Each number is 128 + 32 x the weight over its row's rms, rounded and kept within 0 to 255. Layers, rows and columns count from 0. Numbers have three digits each. The size before them is the row's rms in percent of the matrix's.

# layer 8 MLP up, 1024x256, rms 0.0856, rows 245-299, columns 0-255
110:127137185161117125139109107119155160187157134074122196197073142118092049124184168094133120128154128111174123124094146174170130105133126113070145049141170149105169116145146105106097146078158089115126095118140098082119100129143106154158180081126094164100139145122073102148103119148128147133136166086210098181134118130114164102097146097114131153144195125167138132086141203122137114104115088153203117070088145129091115091192142105170096190116122128156137100152083117129141108103173092070190152153115138158177115110208127136105125123093126155106116173135104138177099127140102149130038068134118141121122097192095174162116107177108107124166108155152156104077132079164101119095058116136118094154129119100150198171149155079080120117125140109128072113126166130151138143144159159
088:119095213144133095160166152134116094117144119168137122121123105125115146153163123117174103176123139142039120161136112102107111135131121131084113111106158119141147090119092151177093048128122081098176070154098126131108087081140112113126134157132106190129145120175087167134108085137193097188105188112186124127134019136125148105157156097127100155130135109169138093081058119114067158107139145118176131124093115204085096123140093110100133113159130115113129138070163115166144109137138169155127137112102202093079177120160192150144141134127087130130182166098103131113096107166125102130108074052123157060104107168135183174131151098140158110188120121085106132083183104133153160137076080083086149129179093088136082163093114108063137098111088127152114086138110072150161112111124134
102:127073156203156107136120168101108112064152108194139181114149152120145116124099095139094188130110164152148113128168129132120091132133113122130148173090098187160137075122193125096118075099153121084107115114123162118126167119156086130127137096132044095182149153117157147112119088095159168134103203166040080164094104098126135179139127122124178118082095139108142110090126111111142099114076154196126147106113065156125150131172082135148080094034149171125198078191140130124137136075103170114168143109151163109144141163123161158135062138089120101139168103171128147139103146123109197137062136193120110130160115146137151099123169078050126122100157123100120155121138148113119067133150105135100173203169134145095153112141110127133143116092095195175156130152125131183175143130122122
098:123089167195151104156151100148161137072198156117099114158145128127184088094132096117130070115161113115094212112157142092113121206125144135140125134123161139093130132190139100135123153105111155160119137128164137105105124151180144137084120179101120177094001126090126190111157153120156126127124155118159090168096130142104141131106173156124191118152159144115160107101148147117131122178114189131159126095161090130108132145139113124113132154111161144101172107128169156105153095146060118106058166163128172132135077131115130155067099106114095123177151134154129150147130133158137116100125153151108167074123009114127122134144068184121192110045139108082121111115139031089113169141116102161080147100102098093131151106162104149059112053170174116117132180122115115099125145111109145
097:128027113164105104134093099104171130160147160144102120139121148119113107108118122107134130155187156150161130092091094124071081128107094125099118141123145153142067110099124120077102108143146127066111209183126130176109125062092100118075090144171132151077118111132158137111192144162133119124138112118105129128119056120221107121108103192125108113079126100134152119090160165149170103220106138168166120116110199109130201110091104105144116150131076173134119117157156161055118170123119096152135124114152158167145122149150156135211159096140149118098141161099097117060133167164065137108044129131149160160101153176070149132100158179150139086077116169119095103144120117125120091170105079108169201130117140159140115092116093104089150116114162140128075080130159122157122136149190121
106:147137102090141117100041162143125074130161123131118124120117046065123181146094173179142093075164113144088106159151165163145129109150125096096118120071066138158150092134170173116131090183163127072142111150141124124138156115132140180127151119077084129189115119200105122142148136165152115159119096117142135145122153105166088137137158126092104106117186140133126117131178142149155121178124134121132132102116128105125128198173098135168115126086080159133173159174178153121087141072162173137116173161103142130099180134115141099137075165123183152084089112120142145146072148128192147101113145096118086105099103134134083142122214170074098140157103125104051143152120152205185129146096081121148127074116068136075202157102109104082192167088138072139109176121095178115117095146129127
097:120102093148133136108154114140142104106143129126168109159159173163134074157156152152149144143121081134167081172037134096078081101153101077092083108144135120171128115167079100146114122098146140132070161126166107134207099147144079060134148120127079121105122155115141103111108126069168126139142131162117129136114163119127137117118075150145187170123168120099167110067143118132127151143149104071140085138173101095148116088145094106114155160211146196103140156218134141135165133184085185156103127130129137167116109103150092112124132161124074111185188066177149167162045149113099097150095157119102124120092091085146190119177122069103123179164165144160163108150091137139110172097070090114126122141160161177183142168161176092125206158118133124154160105131131185116148141142087116
097:111158116190162090105099093116137142040093107058155120104103137112126092179153119177135100137178122073081122159162096087088137089140125135152134095179101110121085124137224091180142094185135135162135107127161122105183160192118120153095157091087141148126109139073095106181102135174142143140157114116164085124084154175164158132096105087117090090114113166169108092188059131094198156138084132131135115095112059108144099137094138103141076155141130112122099108130192114124089101095162144138094151116110152116085158084146136169116163221083184173092129133118114134120140140136148144160125079144112234121132179096140159132151108115091132097080120193196106149100120155127189161122155142121104149176111124141127109106151163089157090101160100120129091182099113141106123142136113151
114:189097158156118132173123134139097150098174088138123144119135108081071095125120145177132110112127108158107155091105129136144205113095114149106109100148135155170058099154160151116115096152071087118156119096119155060149163171210087118114122166116153175091151140171186096151072125114083117161121065122083184152126103170118145110087107082080121166093113118109170167096098066179172147117074138135135080155157138105113126150092172088169092163141074149104126142123098128141117160109108147148119111127126121103112157103123112156141129096121165160165099099155156187093085076134073157108105164120202187139149145113068157135107135170101149114113056151090125137133174112128155166110141135145112171116181086154132109066116178053140145173187137144089116186166104155117081091202145094
099:153105098114105100076136082150093121117149089125119119164162109117106079110114109115162118094113155161102069104157149138126203080126113090146134179174128067164213168119105163124134084154094112145135126090166105114144146171184177091201186162125180116148104173113093158140111093113102077150120134126092117155149081135109136044104141170106164091147170134094118077173145144141099076105119107108135150062104136126117110129137130062106132159103113184177120104163223089109122164109165090151139184104125101127142133119139160136138050095187225106090173118119087124134104093115123099130127147155137101131163162152118153150155102105105109147150145134150155086084102070097063155138109133200173080151120154094132090121057057132153163104106076130122082121139136106110132132113128136
100:128140117173168142115124162048139160115177142146143068143097190112168109172120125123153187141127099116109148152146184167139055099117139139068095163093114093130162154173148160105232131118104122122064125134083142087142134144167114128162111136132100112149123136130130070135093156106109127159126149124171182111087132115184075120134108229116114107112089135150127136127126154064076107180167161096106176094125127111121071096144132181153102122105123085159161176154133131141054158148116095144093096142140140103093165168071103150155123137161109156098129090136071113089119114118115109115094175123102065100047174194136105154181140129181100172135193099134143124086098135093103108128131084111133099128107104138121194137121123159128084104104057177201180125121149130124187116146125129
100:132098110128108070168127029117150132145110063150063118091141152101195122141165159186099179103123131194142192115096123047131121096170087136115056098118126133095167143132163150149145096159110162114155105115153121106193167141106112169065151181135127114171136112138130137106096108107161134141149142113148199194133130110137087108073123077131112087054201148107130144141130152135084132168157161121180095088106121120120112109112126096130160134131141117117105142169165124125183103115111150118166201123102094113160124133185153120100163147128127146162078145102157099142138214150131134108067118146101091150156057145175128100130071161119073105126124133096121083123149096111120101140167158118153101217097168185151065135133147136170149109097089084056080145111120139132146149113124108
099:153103107096134152178175095108088163088107122192225086069115123106171131114138170091165083101157139121068084140135102120148098115097170138064098138136194104164139118159139115140155150055125107090115187194087164091104139162177161163143102142133103180123160151110090113105111136161156068051122183123130109160145172195130161143125112184129116129189119137105128138111161114109067094113159159112104132146119116151119106113098136135143155095174095125101156075164163121153080119121175166137083092095123132155170185102059102134121149148113116131149154077118203082118054165132073189100114159088090138155127161137174077107120094127134156196162167131104124120109152112097143145137125107098126095085146113114144082137131136110143131102138100121101080151131108156162116225122109103
090:108131100103121118098103107090058131184110182101217190165167094078171082135055146114188103139143116157111161130146159128128186150124120126130095136110138073144068095123156167159111073128123201115108107115125149174092100112107092152151174088167110180087136129079114120138162145064106153155043086106090183150120125064128172117134171119140137161169115123126134119149107181137153146102133137055061118150099129100120102132166121085103122146101101130163074184106147116101129131147146068138125109139156128164170150202120122116083159119108154113146091116065146157139153138128184148113076121127139161133154146155156137137078144137129122114075070169143122127138124133110100123106075131164124154124131162152199139061115108124091073071194162123126081105153045116106105153169144112
099:124120132174151086156114134148089112069174176128135124049114165139133130096112118145105094100124159154099097183043131125180087111128119139148145122085086104124061132181132150108143105130183105124115104106144120175128081134179126133066101145099209123073084164124167127144098087128144140079119084110168085178114119161106120136074140129111094150108183059142206107127182125121137152113153122107153134087089149082084131107108099127138164158082155140125090192125122119079119165099140102116120149130105117090129094096125128117149086098137101176062155134077179148163187144141144133139128183118097067099130133150171141073143123152099050120105153166131128181170201125097110186103153165198092154090128158101093150136139108104127190145176182126144139155135168148058134107083109129
096:149123086141096125098077079102132109125138109118151149141096094098129098151092151100127125115203046064076124111141089141115142092118139072149164104088152120134080094089153123119118175151129086145165148094083153127079115057122174116150183120137172078109172103144071143155172199172134116129141107115126184142164157174140164116143105121165188139149086176181096185122134137100139158117085058077108127125122167115152167115113198138150144121070104117119144157076131147066097103108102147158122112145110134076087160149128177097083139139072110171142154130129193142064095112155134142152088081069091117082042126148129140150126124153121104166146193114140119082123157143127101142191149167138101165160088154125140141118163094136095100161115105129069093096193146102123099189096119145
090:187104156153159095125089114138165118177109069103091075140154136182118184130126127121200120167183148111069174169139084134075110122085153141143153103140107122135156111128167093112161177173151128186130111116088144127163197065108110119122083100153174141120105155136092063172103167110115093090121176133149136171189120168144135099134165164105107146138170160083117165140117106169043161106137140135155115093141118139116112159139190067135153096121142133163136135125135126154104130144141173157115122173150098113109124121184194128095088137118141173163150104154042197161154078165119101083138153098126076127153173100074194109137128125150110117120118111078126086127133120187084174106137128072172089131116137183103060173134080080122146170098154134113177103107155148143102126062151147
104:166099153174106168122230130099118072174120139155135141162130100094126161189143101157159168140112139172142109153117137147105134137142162153120127091105189113103069094136134101158130135120105119173107127073128131188130149146162084108164127147121073132126110117122158098149077090113141169160137114159157122182084059117122197139137066103069102121089122061125138129145167126150130158082122112136135103145154121127090111138079016092172116118064200137161168146100101148150157082151140120121146120158143148178114105127141148120109110096128115161136179105094094150148185118135076168121145145144151138122094103145137118100134153097081075107166097082135075137154147154140156163118150135183120201167163103159151104137064187085079069071137103141121069114092108110194212114127125092
099:109183176108107120136122081151141171078122147110171184121107119061145164169169095143111180033148140126147129133150084079164146088101124076147125125177116073138142143148125113127171188117072107138137088090128057149182101111119089110108146071135098143092091101105133143090106127075154180111157169152126151138109180059093080117132134068083116092070100177118149120077089138115088160161153132153136158098109151112108166119028151106097120141169139162068103152133174135142132083140109118079175168137100148143127102140088102074191102088116136176084178165108155157121129097141155184152101153147168142097095165149167117171132148107154152091144156108141105150141149155147133122095159116141181095122127065109162161150146073128145125159143073129192146158157143098125158184084137103
098:134119156116105141154100169170119152110087100159080097181126183125123120169140171151144154175099137096157101149120111121078147177092146163131102147094126071144164153111085105119218086120066107141044138117102160108169111161138126168111188150129142161149087144120142115154105166115201082143097103121107118128136133081077116141158111154141158094106144087120145152099148158070082086192237170108110132102143098095130141138099066107095095103132168167181185106112115144084141142114154118115207120144120155105141157157138165120208114073051182123158128048064120193131159120135085171123150173154093139085153119151171140147139190134076126121129125168090108154125162082162081145149155118116106165105143115141144107175137164120126147125119127130098120171133131154124141065138147091
106:169080162074202146123118123074099082153165124089168124116098136109164160158142141159070115055122177123103161108158133082095194137163126123121145134186137115117154092165196110112096169076077101095140098113114139159104102133126142058099128104176138122150207180138170149139135144063131151120150116108101078166157106170173119103103155098090138127128148130078106172159150134155097129140094046138084102136129139093111101103128115135104129156122101131117129127106091138148029131179147105121116093166138176175082044154132088141111162122176088108168115079154128115128185043105162137140190054115091148177168196127112116103134160150145124142088089086114181092141119098141140132102113127188138133140190122128093151117108113143135084159173139125089140131090130174100117151095137113
094:148070097122122206071116179079121113138150154145129131160110152116170077106147148073163126102132099063109106124081142185097115106102078109180128160121121088132102194045141148141118126103151139153096133117164073172163117123111108075195128137180173192100107051161157092138123097086095144176107110104146146110117193094096123203188120138137120175154121094090156144128155186156153161145105137096129178126118173119118169142174109145118117126121112081121130143116084057024108137051128064118112089079099149097147134141077153101151181174161160101103160119185125117130113129186142136118131125121181099100085156129176125131152137148148125127080123103124142171198096161142149139074137116165159136123153166119124114142075145075113110118134164126151098151159136142109126162095140142
117:140107170102120120212091144072092121128178117156149103132105067087091175137086146144106143102152101172117084141129145161142132129102137142084130132110123133112117172171122107090083103075056129188124071121120110163161141139127099187126176085116106145140096060169129139130091173084162043145092166153078187144123152121156088134099110104147139114105102136148146084168139128121095064144150154114099189209130085200148086156149130137130179093073142136079106090110093082201139131083128167155179138172122147127075127126117156131115134138125147114193159174105142138131120084137129118198153090197135096151123106101119121116113144212143106149110123097116084150124133128135118118140102122119096114135166163082135130170123114169190123102150167225172121175119134079152067107126109121
104:135095186196155152157170192090111115107155131160101131147112160153134147097161112142076114083107107064131149124112143098111089144095161074173178117110103149110089133178137103094134128085157133106100076129068131143134088145146109111153135175085132093175149174127148110155157122047114153087107101138091172114149087139138111159118126147150067062147102114104093131079160149142131129118132162109139132108092115111148162069156202110100124156067111091094094192175131075121079059127171076164159151133143108126161079122133174070142180146160185103136083140182133100169074160084190146114173097107197067080154134109078105175144141129132099129111104127143144105092172170131192167098091132048103156138080133072097100114140143110137128124126088148139143139128127097161142113124120086
099:122107114140144154102150121155151139141154168098148085070119171139154133126100124162143106131165113164126133152183116136127191088130128089188095143100117146145085146080186090133139110128071120087093147188163179148130157129169112121059150102098109084119165084148150168116101160145140160183169186099132098176114143141029136073123113105103113116155103172112168096100117160144133122081113123060115079165177098139122063123068091143184219145108200156095068165083066113145077057133141147140109174131135071152157106156156153168135081129042105132152160121158096129128189128180112105129117117163103138133121156105155169099126191109098121147138146162104110139122160103129113129189149126176126141149125118098096158127168110139116160181124117134118135080186142079092104108140075117
108:126099128104142206141128134035058060136144153113117082114120149073126144110116149110142083115119142110183157153131120067125150133070135125151120124077123113119086112118189131131111147112106078123146164074115115115086113119151172144155115117128122131099177098174155107178098135129147120135140191151177119145156125119136167148186114102158129153132119139159192116163117103120125067142188118121090137076175095154168162147104097119083214117139125143137116047151106112120134132108125210097118142143153107120157126122092089155090139094188143074141162150127088163118167118130153157136133171098140157098159118146102129122095137159143055129084148116129116181111108075122134164080183128121165128083124118158188094100071173092182141112087096088154177235100148121109091164081140216
098:147219133136154136166119113091125117113153138104159166129148099087120186185121124111126139144163075105174147077122166092100056122081106126188080134065100144125117167100165073119081188150140166098068037165116117153105067134120114144102039115075135158099140109124119152109093141121106093123180158113152068175118084137144113115145120165083094095096121137109102125087047072107121085111114137122126097187107134093090059137098073105110118132169149119111164092137142141110150162174116124171108120133165131127122198098177156100109105155123112119123111084091104130129141095095079140150105113142102182125115119095143158116132102143116151138086166126019090151126119171138177114152159099119110152160122133123092076149210108118135137154151179151121215168137150121154148144119136131
103:096162149093130110115120133126115162144132093123126147121140087129185115122221120105106109150163132096153131179109100084167115135176131126126086171181144142171115168135109122124101137156145138176145113143092224144106133130166130096136146208116106079165104158150118127088139123183171139111173147082060132127112136098118051138105150111026131172044195049108109165116125152128130092163116111110110105140101116122106111046147141089127141143088202120137131106161167117095111162108151076133147145128131125174090101162127106123069118137126111136135138126098120125140076213113126085120130153089181126104119145096120208131093143112126155153115203128174092150208129143155078090089129063062098093139120158150153077128132159119153142127125150166110099160126116146088155107054119141
100:101078139121115064120086143101139119102174119128139100161110137091122119169131133098097112102081097080113146126129111104138099123189144115121212136093089167079138110136106087136145127126109134195131128105095103118160113109138143111092113129116066161096146154153118097107108137128126144078143149119143099116165102120158142194136119148174095189103080168164162163151164183174115095144125165102114142185098130156115157089167107136083166129106125091049129177148192119128132158171143117172135095147143125095150133133183073190109136166111132145148166143125069123076131118116082148115147191131124166107129036131081040178104185140097141151166167077152158153155133136087080188155119169129156193105163147088161051081112135190143157168123078113139123073147128119148103183166107186
104:162102137141083141112111130134081103154148191096097093088164068078109177092182224115113090113135094139165091134123075143108112118130163144163133108084120155152165113144124068099183087189169163038156192142079134059113140168140094130089078180073123059165127113147108159158149092076126170115136153087144149122173161140135088109157137068084094128117094122119091135134140132129102115141075118138124108119154100119094129119129106101142115227157157078093136172151113094144168050098130118126142159143136144102110124144099150159158091110113140120127148094150185100122060122115112115161167104178105162127133130063140170144126131113126119152130086143126109157164135097145057070175127172105134148165116198138085186088086183109090158116135113140100154167134119109141098136148145079
095:207115149148121111092181141124147152076141097139129112180153161116124155147102116112117127144099148106114068179163051175082102090137135167118139093215135155105139132088156107128101126149164072171070163135130090114138105195132136171126149120094116084090123104097096156126111110129184109110122156153135173112096164137181114174125124146151137081096137105172120107151161128161117154076104183094149126152084099168094108149102168137103065160187098110145067118131119139108062175146135115127203104116109163158101106151108104110113095113134110107123107142088119171129137114162093123163150178128058120083160142097135093117057108134145119186090219133049126099137182115116158073090133173126069140136111146112119115109149184099116100110190113121180157089188113166149206120092114147
102:165180187149114105121087154098150122144112121112118083132158136109199130142147034118121079149102124096142122151126142152116105185143079138092177107161095148150159153151161103113089151130100102085096140100111156070090188121141115158084159116130155093148078058160165099126169164154124101170107147137115107153176129166114139173196115142125087111108117180119195116116126120120100091125138089160120071121116154158131078133107121136140137128056111149167112121151124093095165175123172179177166124150115133165122039092172172138092110152168176092130165115085151118199137132168150102163084110153083106113139060067107118152082130140109135085092088185146086119089109150183168104130123143179119099166167130091137136113029181163154148088122120118130063150147101135156089108176124141
099:112070117102112206128146141140127130092141109095106154164100095114132134141139168120173083172143179130142069187137121154132080062084149123117103092143124091133076112136134115111131158155141093084128155164156135135145141081089128124148088135149165048131136124160123127203124092191160085120157157224093131171155139157123113162046079112123139111089056157108142154135126147085122163117092155151151128156094127162162192142151136129130197166126129149099103123125153160165114108091143165071136066145167138128127109101037176096115068089156101106153134132113161126103148085166085107112169097127169136089183070073111110143173180138168145149097080106187057137105153107135126116113179176099143116116132203093128128153129065138143176090131109149141128106123096115142134094079101124
100:151148156138163079178100087114154080125133162129131093122123086117137086179113066126099182077086182140131095133122116159128127155086106174129105138087100188136113137192151139147103105155136118135062140069181151122151155089099140071124184100166183165123125160123188181107107124134136148148128129159113185066159138151140115145171146094100158139156097113155116114201134116113097180140166163167104116140152101125095109065095141078108172113107142244133097132130141106091157109198102161141147113090175129099072098156155160127085126110170097094084093131136126142129144079084097088175114141152081099079151145105089170120118115161093151063062151130108177197127166109136150158130149086060125121156164165153158104156154111119136127136112074161132128112090149075134117136112060134
091:135137097188154132104098142138194197107116076119160081126162085123151119128109153108118164091128106116100114151183145137230116114161117101135179131122181137146095153143072082158148089127157142158100110132124161118090120090090078138139127130138097078125156143125151127114089097174081090087114185142119167147196079117123130145072125124148112109143087122097137138112180128123137181132121126115124084118163132129144159119164141121120157163091162129101146078144166141131150154080122111100076042166106164083118168190112155150107043124131105150191080151097177198145112128116114165105099171122113078112109083152145112158116072141130127110089143086197182167120161113095114161103099146173129091171127073095114105156063137073149148101140110147151171106108078194130197088197119110
105:180133170102085134130092106147148097108161113117150103114081115134188166149114147083061079079141191095105122136087100153161120105106077134151146133132138129094169145072102117154115141129170105069139053138161125087113107130164112164138106244191145093182125106133124166084077159170136113163127064111123135117108203117057122104125116114128116106126137125128151069134150058085105079093128107098123144100118108147117097107128113114076113130136129120104177095180175077140128135123117071132160144122090104079170110092090162160140110143121166139117141163162115144133185134119130154146147198130091093177102114135130123077119110152118068150079122130123122147059157106145087156191093128108140149108128147093081092108132089073132207104153191176140181183101184109125155161132109080
100:149142101186170153124171092126149114183126133099123107108116131065143166147134072144104050195147131093136113128197122123115093140087145145117133102101155110120069121133120112135119158146126134116128077184173127147056148128127102149156169099083130095174113133130126129085101118082122152162146119098124085151122175113133114175139216127147113152101100122108091060107196118063086110143181102115157125146123150151127112126115216122124190180106117091157180147115161167114092175121114106115138088133066133143101123179129115084150120161177127155094086158137097131100120084138102174130129132127134093071105106169129058190127117165076171170157103132161090137154118118128120127097153096130097116200147106137089135170033058158092069136126062118092112116088180176088142109179149117
104:153137159128162202091128090130112153093082058062061176151151156122141138152065201092114129094199139152124082152139113101149141162111161126111166116106111142152113126141120187140065134195103149094127153120207088127133145178126141128136129143121154122063137126111136138141133150089111067158211110186116109130122132121135129194147151082149153121168163069126176131145128169107118132174154075133184136105123129128136110094076132139157136113094146139086140125063185125160119146149101108143059145139159129150098093115056098096040075076141165138118141095134107147073095121136138100116220151175183154100152095134127124094134091146125103127112095103153125151108131127127121141149179108107145122173163177116095149147172118100084178070103169082123151139072164143122069148128154153
096:129101137093121157131126134134136100102150175168137111164100137107165130225078109067094105131134124169147118100171152124186161097133081149106166081141163137139132135145098136127124136137134061126078146111124144125128125112132170082201105192168126099103164156122107114136094151125119140142125155063112114126135123073179095101118171209078121115137142043164148067107137095089100104141125155063149124132139126123134163125118100130139122131118192121080166146103153115108138076116221168108109129106141122122089178123096134085154032147088102123154110144144133074147084097103150109086120161171147130163092113182161083205163106097103082137160132073204164062125120121154096091142089095199157139132090033133152150113092140142127118155101115137180128122158152114127074126163156124
096:138078148152153106146159111138114143148165138151080106137056119113167109096086125120140112118099090075148106148109182110166136129058143147108121136169186092145177084180129145147092160117139129103188108092116120092137057140159121180129125116143152120087113165111122125152151078111135133114181158106098191153154121081211181131172123157105145113116143157105128081141149068148157176120114205132070140106135133167144179140114167107171102145102151171092149109198125131118158118134122070158140044142095150100134076118143115157127192130159166110146109142156113207134103100187110137154162115156200241129126126027129121140129120155103098113111149062049107123130195124163117126140115086160108154129126127144142133127085144145161076164087078156165116097120143117139123142120146102
106:091122142164124144152113138123126151097113130110149095087090199109167144068149098119137134113156126107149181155144105177088121140225116052130085117108172121091139059162127124132143133099107053168109136176137143068124143084163146140115169118161130126149126132136131159148139146118145182141060131131100112107169078127114143184130177177159123163140088153122206175130153154127139052150116167145091072124161169125129166140080118119129107140121116119155137117122127177096102050118114150133042103124124158124140157099139192130115120144106131109109058152106088091121135133055112151102139203166117145073133115160148079046122119159196084090149145095159108089166147106120056172125112121140110101148152133139152119097146123140111116175177075183149088141131121094219129137106074147
109:111176148090090121111154103150116146067139112176148066168067115152121136146130189088185109162141162132171113180209125142094130158133154060102169098084164078151193113136125138169066110082095113101125091113115065186157121136116161111165159096136128144190099145152155154121100096152158121054160147126113204100166151106102102077157078173110165135062119147137168137148111130143153106157180065143080123142083126104143043102109166179085144133097117129111131184114136088151118140163141154134140081086148130129120161146120127166166137140127116135147136141175123135142090126153126114226157110098138112125154120147084170171114171107127101112159074120186139140086147130123046171112169117149142119122143134095140109088099141145135149087099108133118046158141148137153107100170059097
101:169077109117091093108122124047107142094090134145165186150181141096087115119084192133147105145092105087116088080126117124108113160098123029131130163177101134112110140140116119134173103147103168139099111114184109126135115122202203140102120210140149126083150134086124135120142118095122148128130141094128167166149192165132127121132114216094137144096122121156167072132134165140095129117101072071132034107144160117123101158102143135053175147073092109096102147210085129106163198125120171124107135114151139138067156118128165157090137138144127197096208099112154142132121115103091134134134163069104096148055161169118122128094155139110104096098171162066079122129160108142136092099165169090169112136120131124154145167121127087186142122138151141113157107148155136137176153080130148
102:129142070149144156163145125099130090116177190191152135166105118145131120137169133097131110155110089165119141129146179148142087199085081131125135153123151157152083161136084151182171061128148122161070076090132144139065123165096120158136114145121124130117163092144132151116122067092171095072121158060109163162159087171125177167136109134127149166140110096165155137143155082111173156116117132143134059138175132134177101172167117140117199135083160117145083121115112144132102121124124120098068107109107091098146133153070122132114105180114082142155103087119123107174068105077116178126083116117088166111157137111118151102142121150125102122093118070184146109112100117159157135155099210151153145154078095038144156109103132103150123114081135102089094165162062150050028187104140119
103:125152089122127140138042108114145092146092103134169097178147125125185152126107180163144123114125147181095144121223114131153100134149088118094149133123153077134123176186141124147075104090106133175137169134124108122107158140126091104169154157099171068118196169143096143169163049138139054171137083135130094201102140151147120192138146080121182111140105094078110137179084114153126173084124116076110169134161121119134199137147062113121138116082119095085139110069135140111160131116098085113144146124171161066153101110094122217173128121158111132151104123135151148089171154151142176121123138104127170112191196163135153114153107127080138167081096072124088118181141097122190148051135164091147109113114097132105105089108128122146133077156086142127140135106134145161103172085140166
094:088143113132120141136179117118147116124119129154098122124078139115133151157154100118154154087144154115137115177092103151160111081130089072083144111107112203127171153140137112108118108138115069125096117133125117092087129114137096086130135177092133102127125105131113205117121152122089146139131100102094156121178167219085119088142108124125150172128123138056102128148154133135207094156189054135146145075118126167146068102116099116092130103117150152176080137133188156069153160066163133155141119130065105127126132129125153075119091198197132123196131148112060066110125146066156116117146146147103131111105079206113150138063053170083137090095168086105179077145145115137113190121149150151129139129103128175129161171151125118192136156146148149111164138129169061114130056188157146
093:120049074096133174129169119121098130170105147066101159104135125184136092115102096125124112104115152092126111158124092144140093153130162184125051137137155128179130124153206067107110130126126076116117145120139038044119083100119103192140191075138152150125102179133103121054117159141112170129085150119176116108121138086106137111105169156148132132124088172122190106149114104171153130136152157080132054044061109141151134161114158114136157124105155128077165137127117154107114157141154152174126154111079124116129139124048158121134072132116100120107119145126138115109159053120096094180135102100179160135085131116075171145151111146159142161139150087132128116107136119085155137180139175116142076134170063164103119118133136039158179178078155171127132078134115118107176116103141166
104:139116136123142123092132137117105185068116153141149128124153150061167164119062185110097101137087157120101092132149167102180123122067153098132170178107212090115160110117136124156140152141069144095135157150161179078154129100141114115144107119129183141153162166168121103086112087066222161186031138113152100144150122170105125000207139096091152123122137127145199163165106105204104070166098131105126140134102099111136148152103133174131105090139145147087108139130112169105161102168150148116079113126120136095135086142140174172096109144132137117114153078143130133115145153116193166074133107167160131159117116116176125109156130102093109112148068135149166134120139088135112122164106121162172119179152120166130117088109159105117114108131123065088091120114187116180154123115091122
103:122100164158112120152084137119119083137161151121131110150145093145138092149170128125135156217170177145062165125165086080181150088101097071111114101170162060082138176110117131135112184105114078157103120131156104155170162126148080141071126098087136149115156150172097140154153135145139167117181105135106170097080116128107135091125146039111142141119061175105113130113141100127165070126161142127110074130142147142173115160148113137224119119194104133147120081095132126098099030126063151176109165140071134126114175138118127089096094103077135118152128171144085153167112189141136109065055105137160096136135129114086158153120126170143130118108102102115173168138166177151139164100205100137134109125114094160144098098156111106080119127116110111125108128118170163213138054114136113
100:167111099161123174169092084131169106184104102187069134148096116188165052130093111127078091088101134075101154121175104106157106062090126136115131155132136125187079150120110092150090143157121144186119113125119117058130112096118174142148133140146113127134150107137110201092110141149170133079121135099117109109139113096124066116086149114112131176161112087064102136123185181125088104159138109109170182140108087173150173079078138153104145080152155116062100148132124135109134113109184108056055160073109115124074151112173108168125092152163079126135125099097171083115151156179138174119134094182153125124097195126133128156170078123138105149046141113100103143096116154149090138132145132119087140084141192130114067103153103138132109146140101175104054137116125170149123147162081174
102:135120166085144129167090169156172138094116102130172146146117138154155166119087076124126118040172142116111139142132125153113179126130156108157132128120153104095104153134105043169093173156124137051145149111075161138144081104064199082152094165192126087161120096121123112144113120145143180148099143183111102174124134128124128169208117132142125135111114144115119149095135200132147077126117122128073162071089190094152079138168097095126141133089148121109110148121122095106130131135132100117048108102126082085137175133119090157107164112182146116106131126065126130174136121155120186150081138148086149114094159190134105111184117101163108147125131172104071147116148198124166114037097083154072101159149160186175137095148068166107136093056076150140123092110128148158098100086128107
100:103152126142156086093154083094204123108147034113171092156081130175089110177122109064154132171141094154118149141090176093133086120071118139075099094150073119122118135115125080164175136126120069165107094111109115171113089091175125146092128047074158121162136150195071105141124143118103153174171166110086138089159235159162139096194140112099175133072158129101106120141134144112158135151109100129167155142095101090128147079190141142159092121065090158127157130088174132162152150106131151108109163065142119178136159157155156116086119110133145162107113089186079136091150165142148128078116078143111166133134114105122121165179094152154116118140113090164204141116115121158147150134138138131095129124200070114154084130122148156143126144141136106160132205120148177119158107164132145
108:164033170163112094071108171094157129134177103170111154140143101184100077143130127137102155141102111083112134132151125069166108163143132162158136087177141126138109161131108090125167137113143195118129134095103152135122065050085157075116116107099075122072123120103152132144142118140087096130153122118071109185095079088117181188174122107131100188156147164123193083127098163113042166076088136117087152089119113127138135096172153149128148128121168112137113124137137075136125125118042113112175150149165160179153150163118139098105140134126202157180083101097113157081167125131136144186136100194123114108155146138105154132074173072122112127112128100128073071139146122069138075078176133102092145154132162175109113079131148156095117151130143121182137088089174119077096136107100117
107:133133141106180125114107128184143130091189110091147170176056099124134099115080072100130141176152132095100108132122129173184135204141145176163140124142102074107122104158133178196114110128111150172106090172123118137099146128108148088109139114097115143068110133137150176057116191119092085149107116160167084172125216146168066166117144142130093070121092158089139124189090205081080139101149149110134159131067114131109088108141129080133163048214110116148138151151071167148159075162177111142131149132146132193149098157098108114118120098081135122146141179127128044171127155116153128105114107141128160127139143141130138152088116134168121153106161178133097118126090136128160196092099135141124053108167129118135114096177105134109129104135088147163164109122138100121119132179193175
087:095023135136121105089088137163119117130126151171143068107154121106173102161124101139137113116074134136149117133057137121158167090066129132143095143168102177166105151110140193208155158130111130140115134147148154065154086145149140145178120129116071157150151137109161195139151121108090092098103145126114103082098158134200158102092136173099161142120149200099092099129057105151160136147144108098108078138102123165068094126101136090101112156103107143073139071178095112111128117143100101074159085131134099114096099188135128116137138099122131119098140144112153121129100120079101124154074141184143123127162198155094138140198175086146092139098089100129081153148125200104051131080070045172129142134114141189169099091157118166110109138119164147138145096122110144081148178103129180